config = dict(
    n_layer=15,
    d_model=256,
    n_head=2,
    n_kv_head=2,
    head_dim=128,
    d_mlp=1024,
    vocab_size=8192,
    activation='tanh_gelu',
    norm='layernorm',
    norm_place='pre',
    norm_eps=1e-05,
    positions='learned',
    qk_norm=False,
    attn_scale=0.0884,
    bias='all',
    tie_embeddings=True,
    parallel_block=False,
    init='uniform',
    init_std_qkv=0.0689,
    init_std_o=0.0,
    init_std_up=0.0689,
    init_std_down=0.0,
    optimizer='soap_variant',
    lr=0.00531,
    beta1=0.95,
    beta2=0.99,
    weight_decay=0.032,
    lr_head=0.00844,
    grad_clip=1.0,
    warmup_steps=200,
    schedule='wsd',
    decay_fraction=0.918,
    decay_shape='linear',
    final_lr_fraction=0.0,
    batch_tokens=262144,
    seq_len=512,
    doc_mask=False,
    train_tokens=906800000,
    steps=3460,
    dataset='wikipedia_en',
)
Each number is 200 + 40 x the weight over its row's rms, rounded and kept within 0 to 999. Layers, rows and columns count from 0. The size before them is the row's rms in percent of the matrix's.

# layer 4 MLP up, 1024x256, rms 0.142, rows 517-571, columns 128-191
091,195,136,125,173,230,187,209,168,196,146,208,259,225,115,165,250,211,226,170,192,183,156,177,238,209,209,225,210,129,155,214,212,233,243,241,287,227,213,303,295,216,190,239,194,262,179,201,150,174,247,285,178,241,118,172,196,194,215,188,231,174,146,222,174
102,175,188,185,263,216,253,219,207,254,157,252,219,270,210,185,149,218,198,276,175,193,260,229,175,223,196,142,154,229,237,204,213,222,130,191,177,189,191,267,195,187,277,176,208,241,196,224,161,189,196,188,173,281,133,228,218,183,196,208,158,233,239,168,231
099,267,287,189,271,264,193,182,215,120,222,192,245,224,208,215,228,303,171,186,278,108,172,176,151,180,276,150,186,183,154,287,174,212,207,281,256,181,147,192,208,209,221,185,267,245,243,227,211,266,112,87,184,239,217,157,244,221,122,203,172,205,215,177,273
099,113,208,243,186,187,171,173,148,121,201,173,190,229,154,217,187,256,302,211,201,220,171,229,188,237,175,222,165,184,233,167,233,197,191,236,122,193,194,136,225,143,137,185,258,199,261,201,151,215,162,208,194,130,223,190,154,251,263,212,195,153,222,190,139
098,193,152,169,125,167,208,188,196,167,194,132,170,257,210,204,208,213,220,164,242,227,177,154,197,247,222,146,221,268,193,260,205,222,244,250,85,172,205,228,219,211,262,278,83,151,176,143,214,124,168,238,174,187,180,172,226,193,286,216,158,205,215,222,180
090,202,184,182,210,222,226,175,167,159,197,243,152,130,133,242,225,185,194,305,184,187,200,250,236,160,269,245,242,205,218,197,153,190,188,192,158,218,175,195,182,165,205,189,256,134,233,139,144,171,252,183,170,178,196,108,216,274,229,192,173,172,226,197,220
096,157,197,171,226,200,230,187,220,224,248,259,213,97,139,163,160,227,245,176,162,237,152,226,204,275,202,189,206,153,241,172,198,146,185,189,241,183,264,231,223,261,144,258,188,189,255,268,259,175,248,267,265,312,219,93,189,116,157,170,227,171,137,177,155
090,176,220,218,249,189,210,162,250,203,264,115,160,266,219,259,127,136,207,188,185,219,177,266,148,274,157,120,252,232,123,235,212,185,207,206,266,173,192,222,247,184,165,159,180,218,195,199,163,152,175,147,202,176,198,216,201,137,118,142,193,182,226,135,199
097,221,118,172,156,202,218,189,210,200,130,179,264,199,200,230,234,158,249,239,165,201,179,198,228,168,246,187,268,220,154,225,192,161,177,219,148,188,200,129,172,200,159,176,226,223,151,272,195,295,215,213,228,175,227,125,175,185,208,158,205,226,191,208,157
105,157,130,157,126,85,166,266,181,208,234,209,239,170,149,230,205,274,232,205,135,226,218,215,250,156,179,232,224,197,210,175,306,227,196,168,166,210,216,281,154,179,201,220,182,312,162,188,233,213,219,222,239,280,202,145,216,157,269,212,173,258,263,145,144
097,143,188,173,195,150,210,232,186,162,254,195,211,239,224,218,149,209,192,141,106,213,329,239,194,138,179,218,243,167,146,213,164,227,167,228,218,198,241,143,263,204,262,212,228,200,179,235,183,208,221,252,227,262,190,233,323,181,134,135,215,210,190,219,139
098,206,152,218,158,96,242,210,198,195,231,167,211,209,184,265,172,166,174,186,143,190,241,238,185,180,186,193,177,195,141,235,187,131,181,298,192,124,207,273,202,162,248,187,217,221,246,181,176,174,168,240,181,173,195,175,207,159,175,255,187,219,201,193,267
097,204,244,178,190,217,166,143,226,228,179,278,157,237,207,210,178,221,236,209,230,264,256,214,162,232,275,202,206,214,294,244,254,208,257,195,160,244,168,220,215,173,133,182,193,228,195,198,173,126,240,228,248,133,188,232,108,143,236,177,205,181,214,189,192
102,178,194,172,170,224,181,253,154,177,272,311,149,222,214,189,169,215,259,220,195,245,216,183,295,133,210,206,210,155,176,196,231,202,135,222,196,189,174,241,159,252,242,141,231,157,209,129,226,291,171,150,173,222,216,222,206,66,163,281,181,251,204,230,201
108,174,233,235,225,132,241,210,236,219,146,152,176,250,151,204,227,211,238,208,157,185,271,167,230,234,272,207,173,194,186,318,197,171,200,201,163,111,171,178,193,247,205,235,195,204,231,205,164,279,213,126,160,229,217,180,286,147,186,194,252,217,227,232,178
121,178,193,275,258,128,238,244,215,160,188,178,197,260,277,191,115,152,181,197,187,221,202,186,216,151,224,255,215,173,217,241,264,205,218,155,216,169,167,201,182,210,238,208,185,255,229,175,264,150,200,219,179,241,102,181,164,132,243,267,200,114,154,229,210
096,216,274,206,214,215,193,177,110,188,173,192,163,208,200,258,238,247,306,214,206,252,182,188,183,126,175,198,274,249,180,225,112,205,188,201,247,175,257,143,181,215,156,128,173,220,199,189,242,202,157,209,219,166,194,212,182,202,182,208,205,162,176,203,225
088,209,204,216,246,234,190,287,246,137,110,157,171,208,150,182,185,228,204,190,153,204,228,176,173,218,206,326,220,166,202,171,251,185,185,269,171,133,162,172,209,159,152,294,172,172,208,134,217,192,213,187,210,197,169,195,115,253,215,242,167,139,191,237,271
111,253,122,127,178,176,205,222,217,181,216,147,191,200,270,181,154,154,148,173,149,143,217,208,229,147,215,146,201,227,206,159,246,203,200,206,205,192,147,180,205,171,191,190,276,182,217,184,270,196,298,234,196,168,179,163,167,109,158,267,246,220,185,247,205
105,244,200,187,166,183,231,166,188,221,211,214,248,251,233,213,280,243,118,188,195,218,223,149,251,212,137,236,95,242,137,271,161,205,234,127,199,185,170,197,209,125,199,152,190,272,237,204,218,85,210,175,170,148,209,208,180,127,205,202,251,92,237,216,241
100,266,245,185,275,169,208,193,223,145,197,278,225,267,194,238,146,199,224,140,206,140,157,193,184,170,256,173,218,200,261,214,188,252,148,130,191,165,189,156,230,112,258,200,157,220,146,229,176,200,243,285,183,159,166,212,212,148,208,168,265,238,152,240,195
104,266,201,207,175,133,226,246,211,141,216,272,199,212,249,181,249,206,177,216,189,210,289,192,189,164,166,188,225,147,293,165,249,163,193,203,192,226,188,239,215,237,178,143,226,187,235,160,220,206,244,163,192,192,205,148,97,165,220,203,266,239,193,254,198
096,179,189,165,198,214,159,214,233,240,215,180,185,235,137,210,185,200,232,218,239,190,185,179,186,169,279,177,180,248,207,165,266,159,133,188,186,174,173,176,212,166,236,235,201,231,233,188,213,170,247,237,281,248,240,103,202,240,236,233,183,201,275,167,149
106,237,212,222,206,177,220,150,155,133,220,153,179,132,236,174,122,171,172,226,257,235,205,169,176,166,205,224,249,128,215,243,196,240,131,272,191,161,215,213,181,129,187,156,211,188,204,189,188,153,325,197,177,281,156,200,225,249,198,172,243,94,235,190,241
096,196,192,167,197,190,196,179,206,204,191,168,181,242,130,228,196,189,215,160,235,185,149,230,197,286,122,103,181,112,202,211,149,187,228,175,200,272,235,201,250,173,177,165,206,177,268,261,176,257,150,186,218,246,202,249,157,192,225,197,208,220,238,155,216
103,205,255,181,184,150,169,211,153,209,266,200,170,182,149,264,102,145,169,222,235,190,236,225,221,284,190,265,225,186,197,205,209,204,158,250,257,172,197,227,278,176,265,167,208,230,136,167,211,133,275,167,163,255,73,155,169,129,172,189,185,255,120,179,103
102,171,131,223,177,252,157,155,168,179,204,223,220,164,231,200,163,210,222,168,245,281,214,182,174,199,223,132,188,161,182,208,229,150,262,183,161,189,221,160,143,233,201,67,219,258,143,160,203,215,148,191,316,120,161,196,196,161,275,172,248,145,266,202,174
112,136,263,185,203,194,204,236,136,222,172,201,255,192,123,202,220,223,199,136,122,214,193,185,232,233,147,153,187,206,178,223,235,202,223,228,274,234,301,175,274,133,197,258,194,188,214,109,244,160,196,180,179,230,169,194,135,200,193,233,134,175,263,204,168
103,214,229,166,204,235,207,279,179,203,202,225,178,183,222,237,154,244,197,256,171,201,169,218,223,245,224,197,219,172,145,172,220,220,258,162,266,187,204,229,202,205,179,205,222,226,163,304,176,205,247,273,182,257,264,255,193,125,166,218,235,180,144,229,202
096,185,256,194,272,184,161,199,184,185,208,143,149,202,249,205,187,189,179,187,220,221,184,108,139,232,156,156,177,222,159,176,185,233,197,152,218,179,249,229,128,207,219,108,119,214,206,213,260,185,273,206,169,213,230,209,211,271,167,167,239,232,206,224,250
099,151,130,193,214,212,179,242,175,190,218,233,149,273,186,290,184,185,185,187,209,242,152,184,226,249,202,233,159,187,230,152,196,154,243,150,225,130,193,242,201,160,205,193,205,282,271,163,271,167,194,228,206,220,230,223,235,167,168,223,218,172,185,208,288
102,259,245,162,195,204,171,142,241,205,179,156,131,155,192,253,112,192,188,143,262,103,154,223,205,224,240,184,183,212,287,166,195,199,209,221,210,201,248,222,214,189,192,181,227,146,226,233,191,240,240,242,210,173,255,169,141,208,191,139,204,213,199,191,241
099,237,190,171,215,219,180,151,191,297,212,196,236,149,210,211,269,287,221,231,214,251,194,138,182,196,192,187,197,203,198,184,184,146,192,176,233,190,235,283,181,174,166,201,244,243,264,152,174,181,300,147,160,241,223,164,246,211,198,152,226,178,180,136,150
100,233,203,215,205,228,241,187,174,287,239,168,178,160,209,188,249,149,157,114,245,172,155,244,187,218,185,205,199,195,243,163,116,188,218,219,191,190,172,174,194,224,290,133,223,168,205,265,151,179,234,148,243,152,191,226,196,201,130,203,214,195,197,213,182
087,141,199,225,125,209,228,168,231,282,213,161,194,264,242,155,186,116,199,198,199,189,247,205,231,184,207,160,228,235,187,322,214,218,194,181,205,231,188,228,144,167,304,141,132,246,178,218,224,171,208,224,250,203,204,217,196,178,228,183,202,205,193,157,232
114,181,154,295,185,163,231,221,228,124,221,186,65,206,204,161,165,167,204,227,172,158,173,216,249,244,187,260,186,232,221,210,226,147,173,203,162,252,215,160,145,172,160,228,177,246,169,210,242,196,271,129,212,219,209,163,212,223,222,202,221,248,182,213,234
106,270,119,116,186,168,208,168,278,137,163,175,200,147,195,249,181,233,175,185,213,162,199,263,198,250,113,187,196,228,221,134,173,173,256,227,274,179,206,232,223,150,214,202,208,279,175,190,207,160,209,217,229,203,231,198,228,129,183,254,180,280,194,182,191
101,176,180,191,254,195,236,222,248,179,236,247,194,213,264,218,317,192,176,208,155,203,224,233,201,191,198,210,216,282,268,215,170,199,163,181,226,186,141,155,259,200,179,299,201,254,267,158,224,280,191,259,183,181,181,211,208,207,261,218,127,186,225,119,186
097,175,175,168,223,138,181,226,252,241,155,218,166,204,164,204,216,192,247,200,229,216,179,180,235,216,160,212,263,216,227,249,237,165,186,183,194,261,158,182,166,115,137,231,188,191,193,152,193,234,240,240,172,232,202,180,207,210,203,163,170,243,198,213,220
094,203,197,207,242,184,163,279,216,252,168,247,268,158,205,160,211,232,277,179,151,239,288,241,205,173,220,231,205,143,247,109,213,205,234,192,256,183,266,221,213,235,223,215,160,272,195,229,130,235,176,202,202,268,143,217,185,159,104,211,165,182,171,199,99
105,265,198,169,231,207,248,170,208,164,218,243,180,217,162,204,154,219,234,223,243,200,226,175,218,174,259,108,266,226,172,182,191,200,174,172,171,123,201,173,170,201,215,168,214,229,228,238,127,258,206,186,223,114,199,253,200,110,155,199,252,137,195,199,227
104,172,235,169,218,167,252,237,225,261,203,198,147,214,216,280,86,208,196,228,208,170,220,147,205,156,242,151,193,221,164,186,183,195,230,162,236,197,189,146,212,162,186,130,208,165,132,185,208,171,227,134,198,144,233,180,133,190,250,210,271,109,231,269,232
098,139,122,178,249,246,179,164,244,224,242,232,139,229,171,156,191,258,269,154,172,171,241,233,202,196,168,206,282,198,177,196,170,189,210,142,283,184,211,187,203,211,196,204,238,256,194,254,138,204,136,180,211,238,175,252,252,243,178,258,134,236,207,132,235
093,162,266,234,178,176,157,83,87,275,211,198,207,174,227,200,273,213,152,160,203,208,174,238,230,203,241,192,156,237,193,224,198,240,103,258,151,271,205,167,197,148,174,184,187,231,185,166,132,174,161,120,228,211,218,264,213,230,188,150,248,206,166,229,184
095,176,244,202,132,254,211,207,167,202,185,134,208,218,185,188,186,202,179,181,153,219,213,210,186,117,229,211,194,171,139,172,254,174,224,293,284,222,189,214,224,207,158,254,214,250,251,186,259,167,193,223,191,174,151,175,142,240,160,216,209,143,229,199,194
108,194,258,165,183,244,177,182,309,156,251,246,199,231,293,251,256,144,156,200,212,156,169,222,177,191,230,177,239,257,218,247,242,214,144,266,73,145,226,228,247,246,253,173,160,244,207,234,176,178,150,232,237,156,174,198,219,184,197,286,200,127,149,145,246
101,190,254,101,210,227,107,199,261,284,198,236,224,240,140,176,123,237,252,153,257,233,206,239,199,225,196,177,176,144,163,250,173,266,207,213,189,233,227,196,147,164,210,157,183,258,299,210,211,184,231,224,208,232,188,148,156,186,203,174,215,240,160,160,140
116,153,210,210,149,159,203,114,167,206,184,224,189,209,184,266,237,247,263,187,191,194,247,232,195,112,272,314,227,239,204,162,211,195,158,174,189,206,222,275,210,236,142,204,250,188,235,189,278,223,261,229,194,177,211,230,186,159,220,212,179,228,163,167,229
088,155,240,152,197,206,209,165,126,194,191,150,214,155,232,152,205,147,178,194,195,176,191,257,165,191,211,202,220,194,248,228,214,213,268,176,229,274,194,248,176,133,203,247,182,191,233,213,185,226,181,200,239,220,188,204,202,249,156,195,206,258,221,165,142
099,174,185,127,143,205,161,156,254,190,93,227,212,172,166,191,226,231,188,176,294,230,211,238,193,155,253,166,206,191,238,189,215,191,158,213,162,188,149,149,213,198,196,126,177,185,229,147,231,159,203,183,220,247,247,213,188,149,181,129,189,251,242,167,219
094,164,213,153,219,218,253,188,164,200,143,229,286,188,146,197,176,292,214,138,196,175,168,220,185,203,201,159,252,157,170,272,210,226,214,128,271,198,223,198,188,266,204,208,225,200,220,138,232,190,159,197,229,225,177,255,174,166,169,255,188,245,204,198,237
102,206,240,180,221,200,184,203,205,228,305,215,219,223,209,224,236,171,215,195,181,169,229,233,193,141,236,179,176,255,178,227,264,174,171,156,201,217,172,175,190,168,155,238,192,159,220,93,267,208,261,187,198,144,237,162,123,113,198,230,214,256,250,187,230
092,165,284,238,244,167,186,183,172,195,167,205,155,160,147,169,176,176,179,236,135,212,85,176,135,186,168,225,174,107,255,219,227,148,233,231,147,169,234,163,198,193,280,170,153,166,169,200,188,174,191,284,258,207,269,230,188,134,209,214,185,141,181,144,113
109,127,189,124,168,207,266,147,161,177,200,177,269,186,163,271,207,219,146,173,245,182,185,219,152,225,185,230,163,216,212,160,213,224,179,206,174,191,267,248,187,211,216,172,194,188,214,162,213,175,186,285,207,221,255,173,169,195,198,209,108,238,211,205,132
090,228,234,176,169,217,156,230,213,213,211,165,174,254,146,209,199,127,215,185,210,273,169,183,120,140,243,211,155,174,232,194,176,189,140,215,132,194,214,248,193,144,253,230,133,218,260,198,209,188,268,213,255,164,164,178,198,224,216,121,144,200,197,155,218
# layer 4 MLP down (transposed), 1024x256, rms 0.122, rows 517-570, columns 128-191
092,194,172,216,265,146,158,190,201,196,221,230,125,237,275,211,156,266,227,262,169,181,266,229,162,157,189,163,203,278,239,250,214,253,190,236,188,213,209,144,160,190,237,247,170,190,139,198,203,252,170,168,186,205,236,206,167,163,242,202,159,246,170,149,213
106,188,215,164,190,227,125,227,192,190,211,155,145,231,156,242,182,238,157,149,194,270,167,178,200,117,223,221,236,195,230,210,164,187,237,228,238,250,190,136,202,201,146,199,225,164,125,208,217,221,223,175,237,282,225,139,190,197,237,133,140,184,155,252,220
091,167,188,216,241,286,179,211,161,172,198,253,167,179,191,261,201,211,220,204,184,196,110,230,118,225,170,230,245,199,221,164,189,216,220,227,236,191,165,247,164,238,281,205,240,178,184,167,198,230,203,249,185,168,277,263,153,198,248,157,156,207,203,215,215
112,167,229,198,264,200,167,186,144,227,273,220,223,199,250,128,264,185,249,170,279,250,199,289,189,234,172,216,236,280,191,232,209,180,204,138,158,128,204,247,121,153,228,215,174,229,169,185,173,202,57,146,238,243,174,262,183,167,152,227,193,224,250,191,180
094,218,193,211,234,204,233,222,244,195,122,240,182,269,154,153,184,180,171,225,190,236,241,180,204,208,245,238,273,145,188,209,211,183,182,204,219,141,193,184,189,173,137,247,228,186,204,200,157,191,215,160,142,138,230,185,140,185,177,193,224,246,295,225,207
086,198,157,175,161,165,176,156,170,238,210,193,140,180,212,133,173,226,156,262,232,203,176,141,217,261,136,234,211,136,200,144,233,235,213,211,287,152,160,238,239,201,200,147,153,110,151,184,215,210,225,263,167,213,261,223,187,142,213,189,228,196,210,132,151
098,205,219,164,199,257,261,225,262,153,215,245,206,223,256,179,171,162,218,318,265,181,218,219,214,204,216,175,204,274,236,188,183,254,212,240,195,225,206,170,260,192,171,166,149,135,216,178,187,224,218,171,156,190,114,252,206,241,227,289,278,168,230,130,166
095,211,203,221,178,197,256,223,127,248,220,204,253,271,148,170,171,245,232,194,226,170,150,142,210,217,249,252,173,184,244,172,243,184,174,196,195,200,199,243,98,134,312,182,207,208,180,222,199,239,147,147,192,263,147,162,199,302,261,191,173,159,173,217,217
099,155,257,213,215,201,195,210,239,141,247,265,136,217,188,137,173,237,184,198,241,191,180,247,170,255,178,193,166,222,267,186,208,225,222,216,216,191,159,235,199,210,238,201,207,205,211,135,174,170,153,198,190,244,169,255,209,223,183,240,173,249,240,217,209
110,210,210,185,216,180,254,240,229,231,256,185,156,251,185,219,207,233,186,148,167,209,202,157,209,184,206,165,146,164,224,230,229,156,251,227,205,211,161,181,187,219,221,171,196,119,210,266,208,124,180,228,162,194,158,256,178,290,276,242,248,102,213,205,194
101,242,209,183,158,243,143,178,223,185,212,247,242,169,214,235,162,181,211,297,169,156,118,188,185,298,213,139,234,263,133,214,264,191,211,203,205,178,194,277,251,194,88,223,196,152,183,193,168,208,182,219,161,120,171,133,141,229,278,259,142,226,225,123,271
103,261,182,183,156,172,191,201,265,179,227,219,111,203,263,194,238,233,190,174,212,173,111,234,194,161,255,262,235,136,169,184,259,127,161,154,209,170,246,201,228,211,202,175,196,219,213,207,195,177,160,191,245,273,208,165,246,188,183,163,181,145,143,163,252
083,293,176,295,201,226,204,219,221,235,224,194,173,214,275,222,227,185,210,268,175,101,178,246,225,191,148,171,145,231,194,224,204,184,228,264,151,168,189,274,207,253,214,198,167,237,260,153,272,213,196,189,216,200,205,193,258,226,167,179,134,193,163,222,211
100,230,172,167,128,188,232,215,186,218,243,160,168,218,214,201,235,209,239,155,187,188,152,161,198,214,191,195,101,253,212,176,181,214,173,173,143,183,201,267,193,291,188,210,170,156,289,203,171,142,241,213,198,230,217,251,201,265,149,234,203,177,203,168,183
103,208,206,238,115,165,187,203,145,181,220,201,172,185,194,172,212,142,160,150,227,142,238,220,185,233,230,176,162,260,138,180,232,203,241,216,245,219,203,299,169,179,198,179,267,131,258,195,226,170,220,191,245,189,146,225,213,212,182,253,224,190,200,177,187
115,214,173,241,146,142,193,153,191,199,197,170,206,239,255,224,209,220,190,217,250,222,182,197,158,156,244,211,199,173,247,226,201,113,121,175,232,231,246,130,252,207,147,235,239,193,153,274,256,237,236,165,209,237,111,222,188,224,178,283,248,191,268,230,208
101,143,163,207,128,202,225,232,261,116,185,146,188,124,119,145,216,179,205,228,209,204,274,161,170,220,236,158,156,221,135,122,209,200,186,165,121,200,156,225,182,186,250,199,262,189,177,221,211,242,242,231,209,266,202,183,155,308,227,185,145,247,208,171,217
094,203,224,188,110,128,224,158,152,225,161,284,189,111,158,132,249,183,225,146,235,151,183,169,217,200,258,125,209,175,186,270,224,274,213,201,212,217,263,213,196,202,222,144,255,197,146,220,222,222,290,75,194,228,253,250,201,211,167,170,271,187,200,161,169
110,146,228,187,203,214,253,162,219,168,229,303,222,223,185,184,126,290,225,257,269,213,148,182,141,155,152,159,229,205,189,195,233,272,196,252,280,192,212,205,227,187,215,198,179,103,226,139,221,203,149,247,180,239,188,197,319,320,177,224,237,234,273,229,172
110,227,132,143,168,219,163,198,137,215,208,165,236,125,232,150,161,193,203,163,254,155,250,195,189,241,191,173,200,206,225,201,159,226,205,278,166,131,241,202,207,160,234,199,126,253,208,185,211,243,186,162,267,213,240,170,217,195,194,194,161,282,185,211,297
088,234,253,214,177,293,207,209,115,210,139,260,209,152,122,156,198,201,214,184,188,228,153,224,219,241,95,219,260,193,159,260,131,124,84,252,173,260,250,210,185,183,205,188,197,149,140,163,181,161,151,167,212,182,207,187,178,200,121,172,182,185,283,140,224
101,251,225,253,150,268,230,223,192,215,222,233,147,266,143,121,187,206,140,244,153,196,194,181,213,223,199,151,142,266,220,156,135,212,179,215,175,157,191,217,209,141,212,149,169,199,218,194,176,196,139,182,243,154,191,245,169,224,256,248,272,223,186,247,259
095,225,173,181,195,245,254,172,214,200,192,191,223,222,275,176,145,187,137,199,237,145,176,217,190,202,227,216,178,175,263,210,183,223,210,194,231,170,223,199,167,204,186,191,154,215,223,242,184,197,130,195,230,168,229,235,290,215,209,228,222,193,176,193,185
104,169,202,232,237,99,222,222,176,243,154,223,196,117,185,275,275,226,164,150,231,148,201,241,188,208,144,220,203,215,131,189,223,197,182,185,146,186,206,191,193,284,187,260,190,222,80,205,206,245,272,249,169,223,233,155,203,178,181,191,184,186,230,151,179
103,231,150,226,243,144,234,249,228,238,287,294,215,146,155,193,266,210,210,175,131,157,186,190,212,164,254,205,219,241,192,195,195,193,197,269,236,145,205,225,178,212,169,250,216,227,195,181,193,220,198,171,196,120,260,217,252,224,176,170,196,213,155,181,230
105,209,196,194,181,242,265,269,226,186,179,231,215,239,229,145,164,193,177,162,240,183,182,205,202,147,233,193,223,177,191,153,202,214,159,207,176,175,196,196,192,146,168,118,192,185,266,237,202,165,207,215,207,205,242,95,161,193,274,165,193,163,160,202,210
110,184,208,181,201,156,218,227,171,240,131,288,247,130,260,151,252,267,201,228,256,175,143,200,170,197,215,143,246,203,201,259,226,226,225,210,234,138,236,205,299,199,147,290,257,227,154,186,268,158,256,182,182,143,239,167,162,144,138,173,163,197,160,232,165
115,174,209,131,180,229,229,252,172,216,268,172,166,204,217,118,190,192,266,165,219,206,184,198,144,149,285,187,162,201,228,205,119,222,164,123,269,226,179,131,159,162,157,136,138,182,175,149,196,225,154,204,222,150,214,195,205,192,203,180,174,217,166,257,173
111,236,213,234,147,211,268,172,258,186,177,229,338,196,274,213,275,315,204,181,275,198,212,179,227,215,226,176,167,188,122,215,219,218,228,175,179,219,191,194,198,186,200,203,191,173,178,195,239,205,282,173,168,211,162,187,139,175,180,150,228,224,170,184,194
102,232,196,155,192,257,241,176,116,275,237,272,238,193,167,206,207,251,169,126,160,246,234,214,189,197,197,254,206,133,228,242,203,239,135,199,187,177,162,254,136,209,232,179,305,218,257,215,178,226,231,227,258,200,238,190,228,264,182,149,179,181,142,189,214
091,265,174,218,259,208,180,232,165,196,168,125,164,161,190,137,184,195,183,251,128,226,273,197,125,185,227,164,251,157,188,188,148,226,129,218,192,174,167,89,188,241,156,261,174,175,151,223,105,229,185,157,227,168,191,262,276,156,267,210,199,206,220,232,216
098,139,166,172,166,221,184,147,244,253,247,130,265,151,168,187,288,170,238,183,204,216,159,219,183,178,141,219,185,212,187,255,233,233,158,155,191,180,218,204,109,181,239,209,216,182,184,186,211,194,291,177,243,230,175,206,214,161,199,182,200,199,242,251,146
097,205,165,309,166,127,184,216,174,210,206,219,206,276,281,191,225,222,125,287,159,147,249,229,247,198,263,230,215,214,255,219,156,222,162,197,174,181,190,189,215,245,153,200,269,161,185,172,209,180,211,214,195,166,230,192,224,188,238,187,188,183,161,220,209
094,151,254,141,195,155,172,209,196,135,134,199,176,260,194,152,194,225,234,163,135,195,237,165,170,176,226,189,269,185,184,255,229,168,172,163,140,182,234,279,202,159,182,176,209,204,186,187,266,197,193,149,266,193,244,196,170,238,166,158,212,160,150,158,222
087,241,210,255,186,186,217,209,212,213,204,173,171,169,179,208,221,275,212,262,166,135,184,160,195,167,213,269,172,162,194,92,244,151,138,274,186,166,199,226,212,182,141,203,147,197,252,209,171,245,266,118,175,136,231,192,209,200,215,146,192,208,222,267,253
109,112,183,258,225,215,202,192,150,174,196,204,233,195,159,188,196,227,215,205,226,120,149,195,155,233,179,193,189,212,208,232,243,144,198,218,221,220,198,242,167,236,226,182,242,203,208,188,241,148,194,171,248,162,243,181,250,322,246,226,145,160,226,180,155
110,229,211,140,192,247,281,230,172,155,209,118,120,160,278,178,185,226,143,220,164,162,229,271,176,245,238,157,276,197,190,221,191,224,159,206,185,134,250,195,200,195,192,192,248,200,207,204,143,128,258,170,216,202,236,174,211,230,217,222,179,243,187,173,156
093,170,204,222,186,247,202,153,162,226,249,172,241,205,208,216,168,137,155,272,165,169,203,142,172,291,225,222,172,158,195,224,194,177,224,225,178,200,234,153,180,180,330,158,197,131,233,229,197,167,175,205,179,183,115,179,290,201,182,140,229,91,211,206,257
093,152,254,225,191,209,202,178,198,179,228,188,281,218,180,194,211,223,173,197,118,169,221,214,184,172,228,192,126,127,190,177,178,154,188,168,195,128,214,211,205,245,208,176,160,234,219,262,181,215,197,193,238,205,143,196,185,238,255,189,213,140,171,195,199
089,128,218,199,166,210,285,140,179,127,232,208,154,229,152,198,179,223,150,256,231,190,176,160,226,241,204,191,122,208,167,236,139,249,166,233,181,216,193,154,229,194,156,175,183,96,299,88,254,273,187,226,241,196,224,198,218,224,283,202,191,166,204,199,224
110,212,256,223,245,238,152,219,194,231,151,215,172,177,137,172,145,210,240,201,247,213,195,126,216,197,207,186,184,258,293,88,175,201,230,165,94,226,266,284,182,133,215,268,239,160,157,206,248,218,128,241,190,227,198,218,194,172,233,135,255,211,188,180,206
106,270,200,175,186,180,137,169,224,227,220,190,193,188,214,159,190,223,162,184,169,163,251,199,182,256,256,138,232,204,211,173,253,183,223,191,271,168,282,161,250,241,181,156,224,210,197,157,210,204,125,173,193,244,229,210,141,247,212,241,241,204,208,173,159
103,261,245,196,195,224,203,174,152,185,167,237,217,120,245,250,236,82,225,249,257,179,149,164,204,152,165,233,172,224,207,259,220,176,258,224,199,155,233,226,198,154,162,123,180,167,196,195,207,123,148,176,209,250,166,218,220,217,224,220,267,146,248,246,183
089,282,238,174,229,200,170,248,219,195,200,240,196,198,192,222,171,290,216,185,220,264,158,182,209,156,224,223,117,165,179,199,253,180,252,234,173,193,183,142,277,195,160,229,252,163,173,200,236,214,196,196,231,223,150,218,198,144,125,165,113,135,262,160,212
085,261,214,201,174,159,265,192,219,233,122,195,173,182,217,192,301,181,167,205,211,203,138,187,153,172,154,213,156,276,173,206,187,200,144,196,197,238,188,248,160,169,144,255,193,156,250,123,189,153,243,191,167,163,229,216,149,163,193,218,220,249,153,207,194
110,152,241,191,214,211,210,214,210,276,176,252,236,222,150,105,166,262,221,242,178,269,212,285,202,163,198,214,179,191,218,151,164,232,289,145,219,279,149,159,184,139,183,225,227,127,236,177,175,249,306,204,246,267,214,163,139,253,267,212,245,205,184,240,198
098,211,211,224,225,229,213,153,223,170,183,185,166,195,232,217,231,178,150,245,196,185,182,185,162,200,207,184,193,228,220,169,201,106,230,240,199,176,221,204,228,153,216,176,219,145,151,177,192,211,134,181,253,164,205,207,255,194,180,221,171,201,219,234,136
120,204,159,220,151,234,255,212,142,230,182,230,197,230,152,197,289,250,175,179,283,216,246,184,134,161,199,300,238,242,235,123,169,234,248,162,198,224,201,150,165,191,263,280,177,277,136,199,198,261,245,212,110,264,232,233,174,256,291,139,138,237,214,163,216
092,239,170,219,234,203,284,147,191,193,273,193,170,205,176,204,173,133,225,243,168,204,230,158,227,244,179,221,174,217,223,146,173,157,183,220,175,228,236,253,168,175,188,240,199,87,226,256,189,226,210,214,228,178,165,210,215,201,180,161,216,230,238,239,191
099,279,175,193,201,133,164,191,187,233,195,171,252,138,227,283,141,231,259,189,190,236,228,233,181,215,239,191,239,201,202,124,252,281,214,230,203,226,147,182,185,217,167,173,249,183,194,203,247,135,250,187,184,126,241,264,256,229,231,238,184,253,165,161,140
093,246,211,282,127,188,163,128,197,206,274,159,131,261,233,247,174,203,177,209,238,211,201,221,153,152,199,242,220,254,235,180,125,130,210,230,154,203,151,208,177,152,196,251,200,229,207,288,101,220,235,202,207,213,217,172,184,251,223,163,222,222,181,203,177
108,210,145,203,194,212,161,206,232,145,204,189,250,175,210,242,257,186,227,167,253,178,215,196,143,192,260,231,166,182,211,103,259,161,204,181,131,177,210,156,223,263,131,208,229,235,247,301,148,203,202,197,182,244,175,167,196,265,185,158,164,217,200,196,212
088,253,203,193,211,231,210,179,143,247,186,155,244,223,107,214,216,195,202,211,264,177,209,162,246,225,169,200,189,163,231,100,135,234,191,316,249,213,255,134,202,211,193,179,214,198,235,178,188,227,178,190,185,144,223,233,147,196,172,162,246,254,254,201,213
107,141,201,159,192,216,233,192,246,236,244,220,218,254,197,168,198,191,191,162,201,187,150,136,188,214,210,172,213,148,158,205,213,253,151,204,179,173,242,235,163,123,210,210,192,194,146,161,235,207,101,118,206,149,243,148,246,227,249,157,165,177,169,276,135